Part of a small language model's weights: 3 heads of 64 (1 for keys and values), MLP 512 SwiGLU.
Each number is 500 + 40 x the weight over its row's rms, rounded and kept within 0 to 999. Layers, rows and columns count from 0. Numbers have three digits each. The size before them is the row's rms in percent of the matrix's.

# layer 4 MLP gate, 512x192, rms 0.148, rows 377-410, columns 64-127
089:440536505547532478536492540517485463492587485451479479450483483528548419508462481475522536482519525537503490505508490468476429493481511482481453531430514524498529591518425522479467511597455525
102:471473442432499516479484532449497586467515473459456531508512549528425403438574444504541521501504459581475485495480437537469429447492493500484490481437563537438526403526485492461467463502488490
095:507508502490500488488541541465507567517429452555531481576522529470517509480507502541535515515454360493492536520537519480452471506531470473525519514464488507402499536536494485466415506503533456
102:513511477578430567527515547538465538453474512491477487510495552440536455483539450510419504544513534546511493464512524515540578465506397494556514583435574549502499479486529441482477469551521527
108:492529512545484460509430495490507409475484498491554420540546464462543390436537434471497475456436525558489439562491536474571423555477535563501533485504588591464479517506546522493507530479485569
102:469446538519526475521500451506543524461498585586560530451509468484517519509530533544492479581530454562494449531465526499471443471561493488497495529514456561511510463576492458488509467480555586
092:498479480478443475460532520495472526509522554486518480575507514510453458541496552472518463555471482471455517574589495540584437525482480523426523475549565418460556521517422568465503411475572520
111:532474459465472545510482490523507475528527471464452492513508584496454453450418482516502482458530476422500524477428390564524502501491477444479527460531546528508445525513554489535492496474436455
102:495430425479528460471563547536518398487590591406500565552468517541541463521544493526430548491504540504484433486544511436484508511472490502483487429523481476411529471437543515514547489485513459
106:465437506540469465527483483457547505549548571498498508516439562524509443457481449552559448492495523575429491558446519500491527556487526443470478514469480495440492460554481611470500452537540477
084:424487553503462461537513495482430498535555423541481497536485477531527538482528486453516493494481407552461504520512472441452480480489450522495445522516503543490498460483469498487460468504496420
088:501445502537486526485549390486498480484489363489535517498492551543448487501497483511518501480497504509428531532509363497496476465507531499552501529496527478485531538475559433549481569496429497
102:527533476537423475528532581560505402399554502481514489521568492490513518551546586573551540463467469539473553529553436472428487438435448512529514540503557536453548460522494456478466367512503494
099:474476509487527539430539531451477454493510479488511468542454558486450520413497543515535498548539511525487493502580482546520527511469483504482469473500491545455407448532501547476515548460493466
090:559578515484454552499510573535521441478448553443534465527479510462519600536550511509499487511514500564550485498519511496503513465503472506490465538466535498527635491538456459542506546489562492
086:553504503534496474533518526463457504443510434507512459539538539492481424513500484470507507481479447497482449537469532571524536522471453402431572459462468487409557501497490510499544416396502467
099:490475480551492547539478528494548440449494471611502496452502556448456442532448508537483423509531488459524480577575483494571546498504523528547515472528518502473508439469459490505441528557487461
095:452488496481554519499446534479472503490500450488499502498442561477525478494560450476510470472465541526541530514507505495497610491523514554477491581465469430501556540506482563457434497483523452
097:524490536493486563491498491518482497477524458501522573521467556494531601545542454462498528552533550471464457530462634463503554539456530580482499575485440466532500541550529534511505586547503477
086:480513432506457519482512456400458473568488482532503462483502470470568440508498433517488509397514455496529519384499411477550466513445540485455458465562529461554373497493496513553491532504505555
102:460469566475472526479522455491538547463472523497584453528514511642452463514494535489470492505568474481480497523508543445562503454481564490525509483524531572539527485547532548412567493440558501
097:469475568463432519527554578488496571399499492523461452534402454521504444484551514515501520500521473509592452560460543488515528417437572510519485495528559537490504437479532534513476513534440497
114:504449533481389458472442549564493410460520465499521516487481508524401497554509528488526448504457472469476497496553524440441458483467495440487559509548420467459498547488455540544503435585560439
110:526470474474530551445502540492495504424500515549597453508542490452517462502558463458566462408422410479433540486496537601521547521507521516568539489531491531569579501582507491485454510521559522
095:495484428513506460569553467515484472498563498566436524449575544496475477531493506457586548502531528527482471538469521460531544491524475461529494563477512537518463532412538540536540437504508492
103:563463455497477544479443549494528497500541522497389483524561513510473442518472545481501455508539418447546470360540577517507491591492448476552577515437523571446450496489567458476463490549455455
104:451500502480432499482506438429467502456487519454433473551473492528509477498527564550467551499463518512473506543499463487463493457433519503548532453488478467556440421490491483461489531480504496
101:469455515568533539473494405501474474498499505483484512547522543518533477523522503492552530456513525491437508544456468462573491491479487560502587499499444481507521498539497530469451485520491536
102:538426451530461520524518581478525513410510505527557509540457506538444554564410527486571458539535476408487487500478528508515492423477603483527536463526483540521477460535555526493571524487527472
103:558454494424557511446456458520482526446509520539547547538484516437442503545538474501523418477492536455481483484512476463580497491549534503538432501509500494500463441522458451475469511583555488
105:527461526527485472456494588522560548447577502567463538512523478573579508502499510446546475501504499538520533587495479527538438462498466554434469541510446524469418477459482538500514440520522468
089:520497484466448427542473527500514459557554493467428377498449507465501473480499471509464466505464504444450462467500482467558432440550483514514523457459438481577444510500441493509506469556498524
101:493465505509529469509522418562543528593478499466525566520475504515505505443529574551507457499499451515507539515580517457543510480486470523519579521517481527572507560469601585549483506547438540
099:488518510578507464431507493489521493497453538492484515498487556534512504526524479586502519519447527575514493435498488571499526555578523489480552525455507472541469541510500429478508521475498509
# layer 4 MLP up, 512x192, rms 0.143, rows 377-409, columns 64-127
093:479483420514496497508500452506508496560518548414511450519448443463416470538527519533461479514446537451506461465551498465566493462595508497448568495582424477533493548492478516418544502480492475
097:551489478435476451479490545499520581571470554513564505529452459527497481493508494525497483494494447571510533534481497513533496582482475533497605489495501488476481592405525539454480518458452541
103:550541436497551550437512513504539461493519482402560507527459480541503540531547521519420533497516523471421492539493563489554487501531558493484508522573470522473512433446473512467490517533502532
095:439541447490465489453488505464484453517507475499553502487558567518515513554435471498459509472427566505498523459508520521432534487462490485507564462569536516513526493478546547514518465497529535
098:599470544495500472491573472490520543450510535491479489535492459505514476497485515563475495527531502482512512466530509474463502495497451438487453480480442460556566458520507483500456539535506527
105:517459461490527473473541544498542509502473525558507452555530420552478539479429499538578483538539508452478589480512477487471504456524541495515477525527504453482529505518482577580513510551503526
096:545443489460446471527529581544522504378521473452503558505486528528525413483496537454550498496468505561448421496528524577530459426555462536520466468493457514547479519467503462469507506540561437
109:482433480497582486546462535502589487500479476462488468442475627548503534516457480536576502453514494440505504505492502595460458496558553479501519510486501479464543422536543494476478491499507496
094:535498462461606489450485469502444579475568475533453524489508462472493508517554517471483542524477511501518451453463511474421465484515452528486525428448444496490468493442464515481529530548442439
102:494461545485466572513542434476611484517515531525584540515532487488508509551534433538462561481534572549583511481553540494467536505447513460405540499521527444510516526575457493503569460550503446
094:572538539463511480449469494471561568497516484485469560477558526472447451496506461503482521511506489499491504508505507450497537461478486562491520538494470448480540565565544452464515530499501533
086:536499476510562536508459541453442503472579468513504526414490555604430545456456522474483441533541486503474477477590507491461497575537557508468531517439408478499492523563500460485489527478538505
099:545558546476504439536456463525483514525482519470448549437463517541521398567454579547457524408512577518478489488508485540600456487514475480426534555509501556450580528521521531377521486461442490
095:524502510508464492484524557534488498459494482518502457509507496534483509460506441504469464569528468525501534528544485522538546514507501544563437534464508535573529489578512469498467558481524464
095:554502538487422523483530549508495510490431477435555495455594521487530491502471601535505513524501451541465514499463509491417573455484548454532454441516475476544516526529521523457494528511518463
084:496505441524532533556535535482519526496456492488537549495519511456432502510515511472522526494558467517456529529510457496503493523430497492486439459499546520442558456492579486503407558632516546
107:446502526518517527522480500459512529475594546525422489465459492513427609465469516548554530564454501443429478526462566563504473506454411476500521409512609489484448533442526458554444498517479503
103:491501554480526522479511529461509503599498453437476509471478518486479446493446456484451522571549587463487455516431412494501485521470511445478469555477537396536441532570492499525524482456517460
104:454519449522515460527498507427618522561484492496517465451460509555504506488552567471566506472546436524525501501493513495467458481447544477527504488473532419466456445483522548513497493503491455
090:544509534538545499535442507527570479416430413499527480503444533520462424498521504497532520540486563507556526500489531484531402544475541537502491511524537491495507539544470581441423539510518500
105:470479572471563441568559523503550592563551496477588500540537492540492523506499547455512529566528469485432573523481530527511466494437560465507519488524472517470507519620490491520503506559487486
088:577405419509498520508515538531566474529475487583520401538560488451481540529452471548420532445492540513454520451457421486472523461518494471483496509516524503556471536467466490458439537503545479
103:507470527393479489507461541508593529510514490512544561463526486489506541554510557550583490558512500444476520492507429498425513469472534462472562470489561516527570464479516451460492484512448484
110:486532552452443511515574514468525468538398526470530543569537469511442508496449478436508512511557535423505460480468501459542533482595553542509505590566444502480535534455540579483527498521469493
101:595469528477505459489539462552529604486495531513501507426428500488539489508448522564568561508512459442501511476502566618518460447490470483481476464490470526526519478578497480573627455487540517
097:470555482558469550463490443463539514497503496447430428430548529519497483506437555529498534497449538496571477447577551534459540463474514456465486436496528503587490527503529434476418607447503514
099:465486477509429541440460524449505477475546502557480513455493472440522503514508448515497482519537557440402480535477484469501402458461429562464464522519551505553534457497507528552491497497533490
095:544543478496484484524531524473528522518523461526535527480520531584507521499542507556505443466467529433562494463470533493491555502586514548484448468492515504488443544480491499469435453532567528
096:545451505515462512529543486485504536474439489478481433524487451579487433513507522555516424533529586438514471433529499527472464409525539481493532483515505490507577454511487511532460507496483471
099:492519504497468546563478458548525537428545506461492536469458495498493491499465535498489485464513503474433527513532575521442528568463463553507433544479493549492553501476504564536571466488482513
102:496493478495487507482479514435462533450538474517510493481532470516488493504564468547464536531544549511523458418503436457521529450500516517484580482526402496457588508502587532552444515497464534
093:476469471441478487442533473539478505442412507513525542511481479455458470451500440572462472552502518441495490541551488502504456433522549466460505420510499468492465483519450511436544441490595514
107:500515489429447548519486474550505572492545509497512508568414465446447540438469555477418550474481432570438460551573479434513465561534493504551466568454523524527522513472447486494509501502511459
# layer 4 MLP down (transposed), 512x192, rms 0.139, rows 377-409, columns 64-127
098:434494437507445529501535430541520443509490455499475485486455516478535500457564524626547458519469480498501389413522447478435452485471565509429514446520498486527594495449484509461443521442421519
102:489503521508561449484544507544540451391450519485551547425479503491451547510431546482544457460452537490568390484487469487469498548483466523408538535507464489524478552537520501565548494510513484
094:433515506450425540496553561514459461505446524520491584460556487507431438460501559472487491512468515468481486531464495500486509567479563477436522498565531511499505564444493494490438553485505506
102:545492576476540517508506455496563530529511457575445459510412443450487455481500499535525497501520450480527429462531521503527471584534507564430461485468452498540435465569453527533499521538492524
097:499505539530544515548498551491497547503539476530440489551501538562568485453492512457441496510471546515512516469485520452539560541506564527502480525487484557500616499443499486434537489437481511
101:459457465417450478472507477523551580465438506507469541467485520573493422453517469518513496522467361468449489503473543483529449484573554520452423514556492522531535526510505535559485522531524441
096:492515619468520462502465470490522494482503545513517482487570475535422595513528433514586464464450489553484542536436444511481498502508482564490486474488556512503526508503501495597556485455547478
105:453511540498480492533541533585571533516484521453496521472483492489506435504515518463432480440495440414515494449569447521440537515517529512458521504485466546495462520493410396527424433477492481
104:507496501485529439443437560474470519593517472487493431467486495527602495511505509505496536459529536593501461475551444452483490553447635514427439478457586433497504460465484481478564506499519495
099:515523485513498479526571531502488445427494465463472541507478479463489488478525535557507526471475566495553525538483534448502478454465562488468611477412472476491469493460552527509465473465489493
083:504517538489472417456469526547503512485477458509534499589479522516503544561499476469480515546499495472482479465568527523505452504462506537486521462485479586541517439524511534425532510441518499
090:478488451566496483560477433477555507480511548419511549509468500512496566568536473504533461425500471529528503505413515445522497412519467490541437504549467401456474557495529573536485505547498490
100:523528546547454459495464485555486435498529559408509528521527436525457543517521407561456516515484424496476554573484499472444525494528491565506510418460506500497513546557480469602499506447441462
101:467469545520475483443449484514478524490483534474435517577500512509523560466510488509469559520495515500492568470508496442550465554444490480482443524516455572539522464481483491510509532516465501
097:488528540442490541434544533527436479522455454440524550449467479521544497540521562434509518536452480550495487496487446528484547422514453525468468525578454464453557551512505541502520552523529588
090:427490540499524462450539520498526465566511533489488477533516540512604549481431555420434542562542508475547493488559531525459498515490478480432458539559449538537561456528500508441468505501473490
099:501527575479537505538570476505557530522541488467497483510527452543430564408519500458410544503408482487403526505494479497481445482420467506568518510512515539500476536498466442479455566520514559
092:522412480432503562466520528540467522472516540512480477510465512558554509486447459501499454548512431572465518558477493504532527535516424521523420546481525465511520488499475562454520494484500504
103:476487541485433553513464522511537473425515533492444467489566474416454518581487469538497485450493478490440535524476551458485490493482593485507556555513547434491548491492514456473503536513554487
087:476481536496460513514483462563475529506451400591581602533535524427593449501516458497576501475456544498551493460504572499535506527449443465504501495425509597479526562586449485573526483535553525
101:484538571567535539497487537465513499471519511468493433521562464439530465524506567535397534540463514506513487452484542510499509467506494535550499492510524512422425530455459498554453451449509529
093:456465466415467430571488538480466478425587514492502464467487483472435517488429519563471550478473419489509450541549531507475428479569493532547485552500498476523479434508450490490435518462525552
105:496555541438514520549418549513528497538573510496549560569519458515444525360447492510498475503406555469523595525563539471524548556495557477484444485499432530523527417548455512446474518474539540
101:524525538477478528540482447428550495584461495460507517522465559560497501434457520501516521503500549535486595518469536444503491461478439432547468462460483534513528542464438503461524430474548515
103:458392482479390481466430510462520514454495468481520499512529524507468513468515526472495436491439582567497491443557454463498370523563515506438456490540554475483535535497470489440464512521507531
100:527526458462442541442463534519533556441504535464497481478517496477511552486496447464483447521507475526483538493512519473543408492473595542554393512456554510457446507529486473527497422443543459
103:531516472513507456515529404603479534511474532495492428494497547493540564484506459558553494561510492526451483483525557465488492457488577503509497499544460455467486510549443466555489520450492505
096:505503536539513546522548463516479443556548540545445472572526484508506435477437508592434514541465509493491511479436627534449506542546550527515476529493436484490487507476521517564468504522502513
105:461461568517524511480489487518493420481538480477523473499515503510448480459494488431477425479546540543504507560495528581512490418446521561483506484478493472498575567525474544518445568566455489
104:521502436525547559529495481464555532466535515545524503474525523544417520465483497557446450465557522591545505535475456457547486487541527567515463522497443514530558518539489511503416505474462423
096:421530495507573532487490475510536464568577514521495577547486548426475466444496468538467492468467469536507411465520520506453462579522507475480585487416530540502511514532476488488477469495492450
094:441511507505408518541566588565442539509505518491478522525524493520560564495532525501418495516515487570471605573408505470510484483441499539485428511489459511460561498486500447448431588430515538
101:539521478492452551527510458478512487435433481489523472455500543480562492429464481568483558553507457452437470518546494417497477570549511451519408508519521440454531468496486452476473489473459453